config.toml
head_dim = 32
init_std_qkv = 0.0466
beta2 = 0.98
lr_head = 0.0134
decay_fraction = 0.738
Each number is 128 + 32 x the weight over the matrix's rms, rounded and kept within 0 to 255. Layers, rows and columns count from 0.

# layer 5 MLP up, 512x128, rms 0.134, rows 167-193, columns 0-127
[[126  66 117 100 103 118 133 124  97  98  91 135 128 157 140 143 134 134 222 111 128 120  46 157 175  92 145  70 126  83 169 134 126  90 148 109 124 121 167 137 126  92 163 151 143 119 167 100 128 137 159 192 121 162  71 100  90 118 148 105 243  91 132 185 144 131 152 157 111 114 174  71  99 148 154 121 133  64 196 157  89 134 122 175 157 122 149 137 185 156 130 110 147 107  97  97 134  53 153 171 130 141 123 123  78 126 152  94 138 158 118 120  73  76 144  79 176 103 110 135 139  75 146 102 115  99 129 104]
 [160  78 163  90 173  99 103 118 174 152  64 138 133 131 139 149 129 132  65 148 146 149 184 117 105 136 111  89 211 125 131 130 156  88 115 145 111 151 160  98 125  81  92 108 141 111 168 123 108 114 140 104 160 167 114 130 169  93  98 104 131 151  94 122 129 113 166  79 151 150 157 101 111 113  92  96 102 125 122 122 161 152 126  88 143 182 124  83 170 145 181 191 159 110  97 150 160 129 135 108 151 108 128 131  78 139 133 110 119 101  94 114 158 158 111 168  95 122 175 115  73 101 173 151 143 104 126 156]
 [135 134 120  46 108 130 122 192 139 147 209 197  82 139 151 165 189 108 141 150 150 100 123 122 100 125 168 163 115 171  89 101 192  94 124 148 192 120 147 147 162  90 163 149 136 145  84  95  69 199 164  71 122 121 153  85 122 134 128 116 160 150 172  35 176 123 169 134 121 166 114 121  57 137 158 114 113 146  86  74 143  93 136 102 163  68 120 140 144 103 126 150 142 134 119 123  97 104  91 137 147 105 115 125  73 122 101 110 139 168 120  97 126  51  56  72  96 127 117 107 172  71 100 144 182 128 122  65]
 [124  76 134 106 184 163 130 152 127 155 113 104 112 107 128 157 170 193 159 138 164 120 110 145 112 215 118 123  98  91 106 134 165 155 112 110  91 150 169 147 162  92 114  72 145 116 148 136  59 163 115 136 136 116 171 100  78 146 130  42  54  95 115 133  74  70 123  95 137 212 164  56  81 149  98  88 105 109 173  93 120 168 120 148 108 127 147 195 140 171 170 182 132 152 130 115 127 136  98 162 126 146  76  62  87 182 113 194 123  79 168 122 102 163 133 113 129 189 117 158 119 146 153  97 104 149 213 143]
 [155  78  89 166 129 204  97 146 112 158 107 143 126 108  91 155  94 105 173 164 142 138  96 141 106 109 116 112 158 142 217  74  55 156 125 148 146 140 156 116 144 122 178 112 125 149 170 117 103  72 124 153 104 136 148 152  87 130 160 107 115  93 184 127  90 131 173 124 105 127 155 135 119 150 168  71 101  83  68  75  95 112  93 160 115 129 109 164 143 152 165  84 110 196  89 114 159 131  92 121 106 142 142 166 178 146 140 139 163 124 105 114  77 101 159 114 124 114 143 136 127  97 137  68 134 145  82 159]
 [143  92 149 158 137 122  88 114 165 109 116  61 160 139 147 124  91 113  91 137 147 149 170 104  84 161 150 134 121 132 152 119 138  77 119 131  87 112  88 144 113 168 158  67  84 130 147 143 150 108 171 107  96 104 157 124  96  51 193  92 149  82 101 153 104 125 119  94 114 115  52 153  74 115 126  98 151 130 163  78 132 118 144 176 105 121 161 108 147 159 115  69  84 126 134 103 144 206  81 106  86 126 127 183 156 139 117 144 137 122  85 147 130 148 181 105 162 113 148 142 127 158 104 108 106 150 112 130]
 [145 127 118 160 130 153 148  97 151 125  77 190 135 134 129 137 106 190 129 134 171 147  66 100  87 123 184 128 145 107 127 116  93 168 147 116 103 127 123 122 112 163 102 104 148 103  99  75 125 153 117 105 163 125 158 134 111 141 166 156 180 144 121 117 119 130 149 142  34  63 158 168  93 126  73 120  42 113 170 113 142 160 149 116 129 139 136 138 143 124 114 159 206 165 146 128 138  54 109 112 165 139 158 123  71  99 173 130  99 137 122 119  71 159 154 114 132  62 152 151 135  71 148 131  91 129 138 102]
 [ 86 160  53 173 108  96 190 106 124 154  80 116 190 162 113  97 107 113 101 186 125  78 160 127 119 148 132 165 141 110 188 126  93 115 101 138 101 131  89 121 109  97  92  83 103 173 108 106  75 131 137 101 123 152 149 179 100  84 139 165 119 199 131 152 155 101 146 191 112 141  98 122 119 115 153 108 141 124 118 146 174 122 149 114 134  84 133 142 124 142  79 134 155 111  50  92 141 108 133 174 103 161  98 124 143 136 173  91 114  84 108 203  90 157 170 156 121  98 149 167 103 145 161 103 220  90 155 142]
 [194  81 137 181 147 121 116 121 156 125 154 102 107 150 153 162 101 127  70 160 118 131  92  96  96 107 142 150 176 147 133 168 160 130 125 145 106 139 118  84 114  84 166 196 125 181 151 145 159 120 134 110 181 116 165  61 105 150 111 107 137 121  93  76 142 107 131  71  87 117 170 128  88 133 142 129 135 146 205  98 166 103  78 116 125 154  94 121 164 112 156  88  66 162  93 174 133 133 127 134  59 157 117 108 134 109 106 119 111 116  84 139 115  90 104 113 121  88 135 123 167 185 104 104 159 137  97 140]
 [122  70 115 146  80 132 121 165 169 115 147 108 139 158 150  92 122 105 102 167 101 101 161 142 112 149 128  89  83 196 111  98 170 136 144  92  76 124 178  91 122 187 132 145 160 156  68 156 150 177 137 153 135  60 159 171 148 182 161  84 144 154 118 133 147 111 162 151 104 205 161 104 163 114 170 136 185  34 141 133  70 150  53 129  99 163 146 128  93 103  51 131 181 150 114 108 158 145 158 162 170  90 105 147 107 141 150  84 171  97  90  66  84  45 114 116  93 129 150 126 118  91 172 140 126 147 174 154]
 [159 109 179  52 101 158 139  91 113  62 135 141  70 146 102 144 122  77 161  74  75  87 118 157 111  90 104 132 113 127 129 142 107 108 112 182  57 104  70 101 162 125 142  86 153 157  81 138  94 145 176 145 154 165  90 134 139 116 151  71  73  73 102 107 154 117 143 107 115 124  89 133 132 155 145  91 136 126 182 175 188 175 141  94 187 111 162 117 143 121  88 158 112 139 132 148 180 160 131 173  78 171 131 177 132 159 135 165  91 161 134 135 111  92 191 123 189 155 138 132 105 127 107  92 163 175 128  96]
 [ 65 145 157 137 151 142 156 151 127 113 152  89 126 142 115 146 124 120 124 133 160 100  94 135 181 128 128 175 181 181 196 124 157 128 160 145 120  91  55 119 106 115 153 136  90 117 125 134 175  74  91 127 132 138  93  97 101 124 126 193 146 112 160 125 126 117 164 160 127 117  71 108  99 156 128 164 130 140 154 157 113 128  74 114 131  69 121  87  65 122  95 136 182  92 130 123 108 159 103 120 129 150 125 147 132 143 114 212 124 178 158 127 152 122  88 153  80 129 162 115 129 153 112  68 170 140 134 115]
 [168 144 125 153 158 140 124 134 206 159 130 133 147 170 126 129 144 112 130  64 112  95  98 100 140 140 144 201 115 153  66 148  62 138 103  97 142 141 179 149  90  72 107 164 133 139 166  87 123 111  63 156 122 142  73 174 156 140  86 139  98 123 133 147 106 116 187 114  74 105 101 185 125 105 158 112  88 127  68 160 118 142 124 150 126 201 119 104 142 154 110 244  82 137 160  84 107 147 126  87 171 109 117 123 110 103  84 129  76 130  87 142 159 167 176 128  79 109 134  91 111 106  98 126 213 139 117 130]
 [123  80 102 170 212 146 183 114 167 130  81  96 102  92 123  92 195 111 150  96  43 119 149 125 139 124 126 130 120  99 145 130 153 159  98 161 107 175 133 200 143 112  86 119 100 141 135 175 142 158 101 139 114 157 156 136 127 108 112  98 109 123 181 123 123 108 143 113 109 131 117 159 142 133 152  84 148 105 160 177 113 100 124 114 115 127 115 154 116 157  45 136 106 127 108 152 195 156 152 138  72 140 123 196 110 151  82 129 126 143 243  92 121 117  94 109 120 119  83 113 117 169 156 106 154 131 127 161]
 [ 87 136 109 151  74 143 113 120 141  67 162 120 133  86 129 138 115 174 119 149 113 192 137  96 101 104 122 164 141 130 126 110 192 110 173 166 229 135 109 144 115 158 129 114 147  91 121 159  76 162  79 188 155 133  71 126 153 137 134  96 153  43 104 125 191 168 131 142 103 125 167  77 150 131  93  43  97 135 127 158 100 137 158  82 139 109  42  85 147  76 146 137 169 142 127 114 172 131 119  72 153 123 131  66 108 164 170 142 150  97 177  56 149 128 146  62  72  97 135 162 148 163 117 173 123  80 131 132]
 [ 93 191 192 152 177 134 169  82 108 137 195 146 103  93  74 176 155 155 155 167  66 140 138 127 112 116 139 196 126 143 129 128 151 171 122 167 156 114 111 122  70 134 100 116 159  86 157 101 170 102 128 115 127 138 168 190 162 118 207 142  76 124 129 113 151  95 162 124  97 153 155 125  89  98 146 178 131  81 129 159  90 110 101 160 118  73 171 127  77 133  70  89  91 110 149  89 135 147 128 114 119 194 105  95  94 198 106 175 138  49 186 137 157  99 143 109 179  97 105 147 146 163  51  98 148  70 191  90]
 [175  96  81 108 139  59  98  92 116 179  59 142  75  90 167 127  88 127  59 119 100  67 204 165  82  77 120 135 135 163 159 128 116 146  99 160 118 118 105 137 141  80 120 134 157 134  84 151 115 138 168  60 109 120  97 153 186 145 138 145 152 130  80 121 164 153 141 175 101 113 170 167 195 116  95  96 133 130 124 115 135 141 134 161 151  95 109  62 163 141 150 108 100 118 156  87 164 137 161 166 127 159 162 147 112 137 155 114 142 104 173  95  94 136 163 122 139 125 136 172  94  69 119 145 137 103  78 145]
 [105 124 153 140 167 109 135 150 140 141  89  88  38 107 145 154 105 150 101 174 149  99 176 106 106  93 128 132 126 129 137 144 108 110  94 168 141  87  72  89 102 170 106  96 107 128 164 140 105 121 148 141 117 136  94 157 144 124 174 155 101  77 132 106 168  64 114  84 139 146 158 177 155 212  97 141  84 122  99 114 114 105  95 150 141 163 158 111 122 104  95 101 142 182 139 119 207 113 110 140  99 138 150 102 101 126 174 108 173  94 148  82 101 150 164 121 157 126 114 113 152 174 185 197  98 169 189 125]
 [126 102  79 126 106  99 136  80 148 131  98 128 154 108  96 131  93 130 122 101 160 127 214  94 159 131  94  66 166 124  99 112 115 147 149 161 124 124 110 132 106  59 110 143  93 159 117 112 197 120 157 145  97 117 166 129 122 104 140  90 175 117  87 145 140 111 142 150 112 121 116 115 159 126 110 100 161 135 121 124 101 161 148 137 105  95 119  98 136 168  75 161 144 115 121  97 114 168  96 116 165  88 163 150  86 235 137  90 137 132 116 153 127 132 134 104 102 121  96 142 122 131 129 114 141 161 224  93]
 [ 99 125 128 115 102 177 150 108 110 139 133 157 211 120 135 140 153  89 126 163  30  62 124 170  85 140  62 129  84 212 163 161 146 140 138  53 148  63 105 158 119  94  98 113 129 102 130 112 132 128 102 142 130 209 122 103 133 115 102 127 121 196 146 177 111 140 178 125 171 149 126 171 141 121  92 127 119 108 134 122 121  99 106  81 156 166  96  37 102 116 152 142  99 177 114 142  66 125 152 176 114 130  83 163 109 131  62 132  96 146 206 119 197 107 129 158  92 179 117 129 146 152 147 135 162 108 157 137]
 [155 123 121 120 125 105 108 139 112 151 195 114  95 147 112 122 159 133 134 108  92 150 166 180  77  97 130 128 113 123  54 156 122 134 165 163  88 115 129 123 146  73 115 101 154 116 135 120 135 171 167  97  80 106 106 142 115 157 161 132 145 118 127 148 127  86 161 125 148 186 167 114 138  92 172  55 165 138 158 102 154 143 134 153 164  90 141 112  84 179 173 116 118  79 103 167 116 160 156 159 205 105  90 147 112 151  83  79 139  37 124 185 142 130 137 134 151 151 120 101 141  80 193 121 136 145  45 145]
 [ 89  78 137 119 107  67 118  93 143 167 125 116 153 164 145 169 125 160  99 109 113 180 163 106 101 180 102  80 148 140  90 172 159 170 155 122 128 114 107 147 122  65 105 122 111  76 113 171 139 126 147  97 162 145 109 175 168  83 132  67 125 142  84  96 181 111 130 132 118 112 129 130 154 167 221 126  76 171  62 130 144 154 128 142 114 183 114 180 101  87 102  86  97 182  99 134 105 183 201 114 110 131 135 166 161 142 126 128  90 135 171 131  88 122 128 100 137 132  88 139 146 135 116 172 165  79 116 125]
 [130 130 118 128  91 121 127 142 129 142 134 147 143 219 174 144  75 170  98 110 108 123 153  98  94 170 131  65 155 114 101 108 144 153 104  96 115 117 150 155 165 117 168  93 131 137 152  84 174 126 162 144  90 136 163 128 129  84 110  99 104 150 170 184 155 149 122 109  78 147 118 132 139  90 157  93 151 152 144 109 144 157 131 127  56 144 110 136 125 155  60  94 136 137 120 112 142 125 141 139 125 119 124  71 101 138 124  90 164 121 127  92 117  83 130 108 200 123 158 150 120 147 212  67 100 131 179 110]
 [131 103 114 124 163 121  97  70 148 105 143 163 119 142 109 113  95 114 113 116 101 119 110 114 129 130 171 142 153 156 128  99  71 127 113 136 106 103 151 102  73  71 126  80 137 108 129  72  77 139 125 108 106  98 139  85 128 110 100 123 192 168 144 184 132 213 179 176 107 164 108  69 122 153 114 101 144  85 122 138 173 160 148  99 173 124 145 155 107  95 136 113 134 115 166 172 120 177 192 106 143 133 140 126 149  93 159 160 106 148 118 139 121 117 114 127  94 169 147  65 164 120 123 148  67 147  90 179]
 [155 103 101 133 100 105  78 149 136 139 130 111  82 143 213 134  96 166  87  91 116 121 120 120 122 194 123 108 144 136 104 122 139 157 172  96 120 174 116  83 197 125 105  64 154 130 161  80 124 165 139  57  66 123 131 145 172  85 115 105 179 115  82 142 121 107 104  89 140 102 159 127  86 146 142 145 180 127  76 134 143 180 142 113 112  63 110 158 119 137 113 183 141 136 109  66 108 113 119 221 137  96 164 142 106 148 130  88 118 116 102 130  94  34 119 148 128  98 137  98 166 146 158 139 152 142 119 180]
 [153  73 164  94 139 127 227 171 119 102 183 200 112 147  71 206 143 130 128 101 120 123 101 127 153  40 151 112 111 105 113 161  83 113  77 119 135  92 133 178 130 180 212 121 181 120 108 136 124 192 121 111 106 115 133 105 101 105 126 145  87  74 136 138 145 108 105 113 169  84 146 102 101  92  97  87 129 111  95 169 122 146 128 129 119  74 113 117 200 253 129 138 123 161 192 140 159 119  80 119 119 143 151  66  68 135 166 109 139 124 106 134 122 136  81 108  85 140 142 116  67 102 133 128 159  93 125 126]
 [159  90 122  76 152 143 111 160 120 183 132 165 115 134 149  75 115 128 131 110 113  82  99 169  64 104 150 115 161  86 101 134 103 122 165 114 133 160 138  91  66 136 146 185 189 144 159 118 152 142 119  97 109 116 129 152 168 133 148 122  99 139 142  80 155 145 172 151 104  95  94 142 114  90 112 177 145 104 131 112 132 153 142 170 140 201 129 154  86 138 160 134 148  81 140 146  77  98 105 157  90 160 102 133 143 144 137 151 163 131 120 171 116  74 148 190  42  94 105  99 141 129 109 172 103 103 102 141]]
# layer 5 MLP down (transposed), 512x128, rms 0.125, rows 167-193, columns 0-127
[[163 164 153 164 113 122 141 131 164 138 170 108 171 144 127 150  82 127 107 112 160 158 153  75 101 150 167 189 115 116 131 171 154  87  86 101 107 147 148 133 157 148 145  92 118 144 165 115 131 175  88 109  81 159 171  96 130 170 126 119  68 193 155 134 103  89  45 145 129 123  76 124 135 138 123 104 136 138  74 140 137 114 157  85 165 120 186 147 123 121 170 173 113 133 187 127 104 155 159 128 147 137  94 138 179 145 165 117 158 104 139 129 154 167 151 121 106 121 133 129 134 180 144  83 115 149 123  99]
 [201 113 172 121 108 139 116 134 143 140 122  92 151 137 147 124 100 170 134 110  78 143 128 174 117 103 127 179 113 167 207 178  72  86  93 155 107 119  79 138  60 107 162 117 140 186 162 151  53  96 118 139 128 106 162 119 100 155 123 138 117 127 154 114 119 134 152 150 168  95 134  87 148 150 126 190 134 168 159 189 123 126 139 121 127 136 121 170  55 101 169  77 119 147 119 182  83  93 129 135  61 185 120  63 152 121 126 142 128 124 135 125 123 153 147 156 126 118 136 105 122 120 100 118  99 129  62 166]
 [118 109 118 143 127 104  99 146 162 136  65 152 137  98 157 137  88 107  72 149 132 104 117 132 183 133 128  72 151 164  90 106 112 107 128 137  91 162 127  94  72 151 162 149 135 124 124 130 164 121 152 125 147 140 150 143  85 168 121 118 136 132 150 120 161 127 114  88 110  64  39 129 175 102 118 134 136  23 180 103  60 121 143 183  85  84 158 151 135 113 106  98 109 100 123 143 121 125 151 149 119 110  99 137 114  77  83 190  72 152  87 114 103 135 172 187 138 167 174 105 136 109 152 169  59 116 106 164]
 [141 132 112  75 141  94 120 110 155  95 123 171  85 103 124  94 104 104  77  76  70 125  83 121 165 133 109 131 115 140  58 158 106 150 105 106  71 142 111  90 135 122 150 120 159 146 129 172 142 107 123  85 123 141 156 146 145 138 121 141 110 131 202 119 144 155 140 130  96  98  65 170 125 162 160 149 144 204 126 101 140 111 104 132  93 159 139  83 143 113  70 111 113  84 149 142 113 117 150 115 151  70 105 180 197  81 154  81 114 164 159  82 161  57  92 143 136  73 114 111 119 120 124 148 102  89  86  72]
 [122 202 145 108 146 148 133  79 167 115 164  95 146 126 168 150 114 172 145 162 109 138  84 120 177 130 149 105 109  86 137 143 168 173 145 126 137  92 149 148 144 139  93 158 133 123 120 193 120 170 152  85 120 184  91 159 188  54 129 168 142 146 114 158 155 113 104 155 106 105 139 102 175 130 116  93 178 164 113 153 122 179 151 147 127 116 118  87 108 121 102 123 118 119 157 159  87 175 140 122 151  80 108 136  80 113 149 101 175 108 138 100 140 103  87 122  77  67  92 161 108 122  80 118 163 127 170 128]
 [146 180  45 168 107 134 175 172 151 120 157 142 132  88  67 151 118 144 149 175 162  69 125 115 122 100  94 123 130 116 136 179 150  80 155 151 116 103 109  79  88 172 193 116 103 150 111 146 135 138 158 162 167 120 131 151 135 142  88 140 147 107 143 157  54 142 111  66  80  85 104 163 154 130 122  90 126 119 201 162 151 182 145 181 177 176 128 124 133 108 155 190  95 114 128 103 101 101 131 147  99 146 176 125 110 144 148 157 111 115  83 134 135 194 109 181 165 173  97 166 105 175 129 110 173 179  82  94]
 [ 74 131  53 159 120 168 109 129  98 114  86 160 176 116 107 170 147 146 121 110 176 157 186 150 199 134  79 135 140 126 137 188 108 139 115 172 137 106 154 106 139 124 106 201 154 139 101 140 134 165 144  88  66 165 184 100 105 114 140 123 122 162 134 157 132 116 113 156 124 174 133 139 143  91 148 129 193 134 144 103  79 115 102 118 107 139 110 151 190 114  73 129  73 110 116 198 151  96 109 110 153  68 123 162 152 156 101 168 128 122 145 112 178 181 186  89 131 159 156 128 111 121 153 153 180 160 131 172]
 [143 146 146  95 102 118 106  78 135  97 152  90 104 149  99 134 123 110 133 120 116 125  89 115 110 103 128  49  79 145  13 136 139 147  74  89  95 121 127 161 100 127 119 113  87  73 130 171  93 172  98 140  84  84  97  70 137 122 114  84  72 170 111 105 120 160  64 124 138 121 146 121 147 131  51 109 122 130 132  81 124  74  85 134 169  78 126 149  95 158 119 124 154 109 135  86 134  95 150 112 125 115 134 130  99 142 106 101 148 127 105 121 163 110 105  67 154 106 104 160 125 118  86 152 100 104 127 156]
 [140  90 149 116 140 124 154  96 159 191 131 132 134 112  92 126 124 125 110  98  64  80 171 102 132 115 146  69 127 154 112 124 159 133  46 103 124 158 185  87 129  99 146 137 151 109 120 170 103 161 118 134 171 116 220 140 112 155  70 161 148 178 146 170  92 170  79  95 141 137 185  74 196 135 119  86 121  58  75 122 149 127 138 148 185  63 143 115 121 142 126  99 139 152 124 124 122  94 189 117  93 124 100 151 160 141 132  81 110  88 117 134 163  93 103 149 102 134 108 121 122 122 126 124  91 160  76 123]
 [123 232 123 153 117  79  91  81 145 112 151 102  97 120 138  78 142 134 100  80  93 107  91 137 144 109  83 178 163 145 152 117 160 157 118 191 222 162 106 101 109 121 161 148 158 146 109 124  47 132  93 125 107 149 175 166 102 119 119 166 110  53 111 100 105 132 104  64  91 145 147  95  89 118 139 135 160 134 111  83 105  91 123  98 165 152 131  80  93  78 174 194 111 151  93  91 112  81 145 142  60  94 113 144 117 135  98 107 107 111 102 122 178  95 116 186 126 129 138 130 124  98 183 143 100 110 100  95]
 [177 118 140  96 122 125 103 155  71 214 146 124 120  66 159 162 100 113  68 101  92 134 138 110 160 147  68  90  90  75 119 104  80 133  73 138 116 102  93  71 129 180 125 133 116  91 202 140  91 112  59 127 168  78 121 118 124 142 124  79 182 138 132 107  53 147  81 207  99 137 107 100  97 150 163 148 109 174 180  89 114 170 156 109 115 121 162 103 119  93 172 118 114 114 161 133 115 129 129 127 130 216 164 136 131 155  92  81 126 171 105 159 128 185 177 141 137 100  98 130 118 135 153 124 135 136  98  55]
 [102  61  71 145  95 132 150 100 138 148 163 162 151  87 135  95 140 184 113  74 111 189 158 115 136  71 112 133 116 132 141 105 136  81 141 137 134 138 118 138 123 169 122  82 167 153 153 147 108 113 113 177 176  84 216 116  35 146 152 173 134 186 112 121  99 136 123 122 126 152 164 112 154 112 140 126 124 150  99 120  86 114 102  99 130 111 162 102 117  94 126 124 155 134 110 147 126 141 156 168  90 112 138  93  90 171 208 111 149 136 102 100 147 171  77 113 144 148 143 119 121 170 132 166 160 113 111 124]
 [153 122 107 101 123 130  99 140 151 116  80 141 173 162 134 112 187  82  99 115  96 126  56  83 142 115 149  93 126 118  91  57 145 127 102  79 126 145 152 160 171 113  85 173 129 152 168 111  80 128 128 102 113  97 163 154  70  79 183 132 153 100 161 140 123 124 150 161 184  50 189 147 139  29 180  81  95  72 100 133 166 189 126 146  78 163 101  97 110 103  84  84  78 111 205 135 141 151 135 107 162 114 121 147 176 152 117 108 136  56  77 127 163 160 112 119 138  75  86 159 152  90 171 129  66  95 130 117]
 [113 142  88 147 103 101 154 158 147  88  53 112 139 126 195  88 154 172 158 145 178 112 108 100 176 153 103 136 184 136 165 146 101 151  92  82 111 146 119  90 138  96 107  83  95 132 141 136  97 102 102  71 135 136 177 104 170 106  96 147 126 125 149 102 133  84 125 112 148 122 156 185 188 149 137 182 115  88 143  62  92 109  83  72 109  96 174 105 133  96  85 133  70  89 119 155 142  97  96 108 155 107 127 117 101  85 165 166 166 164 143 170  88 129 150 196 128 143  49  82 123 138 120 178 129  62 103  61]
 [187 122 116 186 117 184  66  99 133  95 108 169 130  91 145 121 130  45 160 159 162 136 179 120 104 210  77 119  95 120 100 162  88 151 174 147 109  87  80 153 131  93 132 131 128 181 133 113 161 147 102 145 106 149  41 149 165 114 109 216 165 151 107 146  65 104 113  71 120 127 113  97 201 176 133 153 142 127 107 133 143 124 104 175  45 144 168  54  69 209 112  92  90 183 109 134 136 109 162 123 133 124 125 131 134 137 105 130 166  91 109 150  97  99 110 205 121 114  98 156 180  91 101 108 165 149 140 116]
 [108 152 139 130 146 129 135 146 154 227 166 167 153 175 159 120  67 159 201 105 171 156 171 164 124 128 106 152  88  90 132 132 107  86 146 185 104 152 142  63 153 135 118 173 109 150 152 113 126 135 113 151 105 180 128 173 147 115 154 124 150 147  88  72  90 193  87 123 135  59  93 125 204 144 113 140 137 115 127 145  73 116 166  99 118  71 129 171 130 120 168 118 117  74  74 134 125 157 126  72 104 158 138 139  71  83 150 178 110 135 142  92 142  60 169  44  78 116  92  41 112  63 107 182  97  69 106 111]
 [ 75 173 149  83 138 154 109  88  83  87  28 156 138 107 106 101 138 171  38 150 114 127  83 101 193 123 151 105 122 128  68 121 117 154  98 130 126 109  73 119 164 157 114 118 103 114 122 183  69 168  74  87 143 172 121 133 106 126 148 189 148 122  77  79 144 158 166 147  96 103 162 158  98 149 134 132 151 140 111 165  83 183  93 183 121 129 142 108 129  98  97 187 178 120 160  74  80 103 143 121 108 150  70 103 146 107 139  95 128 122 125  93 115 105 140 147 160 166 149 125  75 193 140 110 174  60 130 101]
 [ 77 137 161 178  77  83 162 146 115 167 118 165 181 134 137 138 148  63 125 134 132 162 109 142 153 132 156 135 141 147 124 176 119 159 163 147 101 139 139 161  77 147 108 133 130 119  88 151 160 181 109 130 140 143  79 148 133  95  73 152 137 104 139 117 159  93 130 185 126  66 151 145 147  86 112 124 152 182  79 165 161 157 111 185 113 117  77 172 150 138 152 133 116  94 142  83  71 202 109 135 105  96 129 130 139  78 138 157 130 101 152 198 158 115  74 132 127 145 102 146  95  32 117 150 143 137  49 152]
 [152 152 157 137 180  97 194 148 123 105 123 139 174 118  98 161 121 140 133 154 164 156  66  88 131 168 143 189 112 110 150 111 139 181 167 116  96 115 125 146 168 200 102  62 157 120 113 183  98  71 143 154 169 105  99 142 119 176  92 126 177 111 144 127 128 174 155  81 114 168 112  99 132  98 117 123 192 154 130 139 108 140 148 169  99 111 161 178 151 103 112 122 156 137 125 135  96 109 126 162  70 167 106 125 124 126 118 114 125 117 136 145 187  98 150 124 136 126 177 154 140 151  99 106 124 123  94  89]
 [134 186 156  76 150 182 134  83 148 137  95 156 138 161 135 170 128 100 182 109 156 122 179 152 137 181 165  78  92 155 106 120  83  88 139 137 126 135 134 158 172 125 162  85  61 157  94 147 111 154 140 107 156 188 102 162 136  92 116 137 198 131 159 138 147  72 149  94 132 191 124  76 160  75 119 120 153  57  80 165  89 133 140 134 118 152 161 151 148 138 123 180 190 185 154  97 138 108  84 137 105 121 145  98 125  88 199  92 127 138 156 130 112 146 178  75 123 149  95  97 122  88 104  95  98 154 110  98]
 [104 104 106 161 135 150 128 171 159 174  89  92 173 123  71 155 123 131 124 162 119 127 114 110 140 147 111  69 120 104 183 174 131 104 139 102 163 172 140 133 155 103 173 164  87  71 164  97 177 113  80 142 185  97  95 128 140 114 158 164  78 147 108 129 129 158 130 109 119 162 146  99 123  97 114 164 103 126 110 162  60  81 117 143 141 143 111 133 136 129 116 121 159 119 157  99 134  83 156 100  69 170 189 126 141 126 118 179 130 164  81 122  73 171  72 131 122 120  87 140 143 130 139 106 141  66  88  99]
 [120 131 136 123 117 136 115 100 129  96 150 117 124 101 128 108 113 114 121 148 132 110  72 116 149  90 102 137 112 129 165 120 106 143  84 164  99 107 181 100 101 124 123 123 122 156 117 133  84 230 158 129  94  82 124  80 138 139 148 105 154 206  95 156  49 130 109 121 100 154  83 146 120 127 139  88  91 103 140 161  71 153 119  64  92 139 157 112 121  96  99 121 104  62 158  95 126 120  79 160  82 125 155 110 108 135 135 119 135 110  86  85 104 125 136 120 123 132 115 112 139 195 143 115 109 132 110 152]
 [179 184 138 114 160 113  90 136  81 120 144  96  78 115  94 139 175 127  72 160  71  77  99 113 152 150 133 100 128 145 107 163 166 116 163 102 146 137 146 117 111 132 131 132 143 166 129  98 143 117 105 176  82  53  92 172  99 163 130 100 107 117 161  85 117 125  84  98 133 109  97  80 158 115  92 177 123 156 145 165 178 120 121 103  68 131  93 112  86  98 185 144 100 182 119 197 158 133 134 130 109  76 166 122 119 137 144 127 144 142 126 136 173 125  79 155 100 157 138  81 133 144  78 132 107 129 100 196]
 [ 67 121 143 150 106 175 174 148 119 167 126 135  46 148 140 154  91 115 141 120 118 123  92 135 117 121 181 147 123 162 155 192 136 158 166 113 164 188 118 132 139 136 135 158 111  90  80  97 153  79 122 178 111 143 122 143 131 157 133 175 120  96 115  71 118 123 107  72 162  93 120 132 117  65  93 129 113 165 167 166 148 102 123 115 115 107 104 128 113 170 130  89  51 134 110 102 133 119 116 126 105  84 133 125 117 158  97 163  85 139 160 147 140 181 128  97 142 125  96 151 111  89 147 109 154 163 118 167]
 [104 120 138  44 145 142  49 155 114 122 115 225 227 100  83  80 161 108 145 100 117 153  75 131 151 105 138 136 141 137  95 111 151 121 132 107 107 104 125 166  84 133 134  98 180 149 114 107 161 139  99 136 112 152 137  32 135 115 157 129 143 123 127 115 106 145 147 139  99  98 144 162 120 126 112 176 127 163 139  73  84  94 119 120 144 103 126 122 146 127 196 171 103 111 138 158 185 137 115 126  90 113 114  23 179  68 134 138 126 111 102 122 184 157 183 191  45 112 173 126 122 101 131 180 175  84 146 138]
 [101 100 151 119 182  84 102  97 164 119  79  78 121 137 127  50 112  97  62 141 160 104 137 156 122 122 133 120  68 138 122 144 142 124 132 169 129  97 103 120 190 115  94 157 111 116 143 109 115 121 140 141 148 134 120 144 170 124 131 160 108 220 108 144 135 148 117 154 136 172 131 149 170 130 178 131  54 131 148 105 135 131  84 165 122 107 146 168  84  70 116 120 168 116  91  98 145 100 134 161 129 132 149 118  74 123 143 129 116 108 116 128 148 107 142 120 183  86  76 150 149  99 116  88 108  83 153 180]
 [ 82 140  82 135 127  49 118 189 130 135  97 174 137 136  91 137 137 142 121  99 133 137 176 196 166 158 115 110 166 156  90  83  91 115 127 181 129 128  78 127 104 138 126 160 143 143 109 130 118  87 172  67  97 159 123 139  99 101 142 155 150  70 147 109 178 115 133 113 139 102 135  91 101 151 142 124 101 137 184  68 125 133 126 122 138 102 141 155 228 157 104 146 107 208 175 129 126 144  53  81 110 119 112  98  78 135 159 132 104 102 112  96  84 133  94 107 174 106 163 134 120  84 161 149 181 145 204 149]]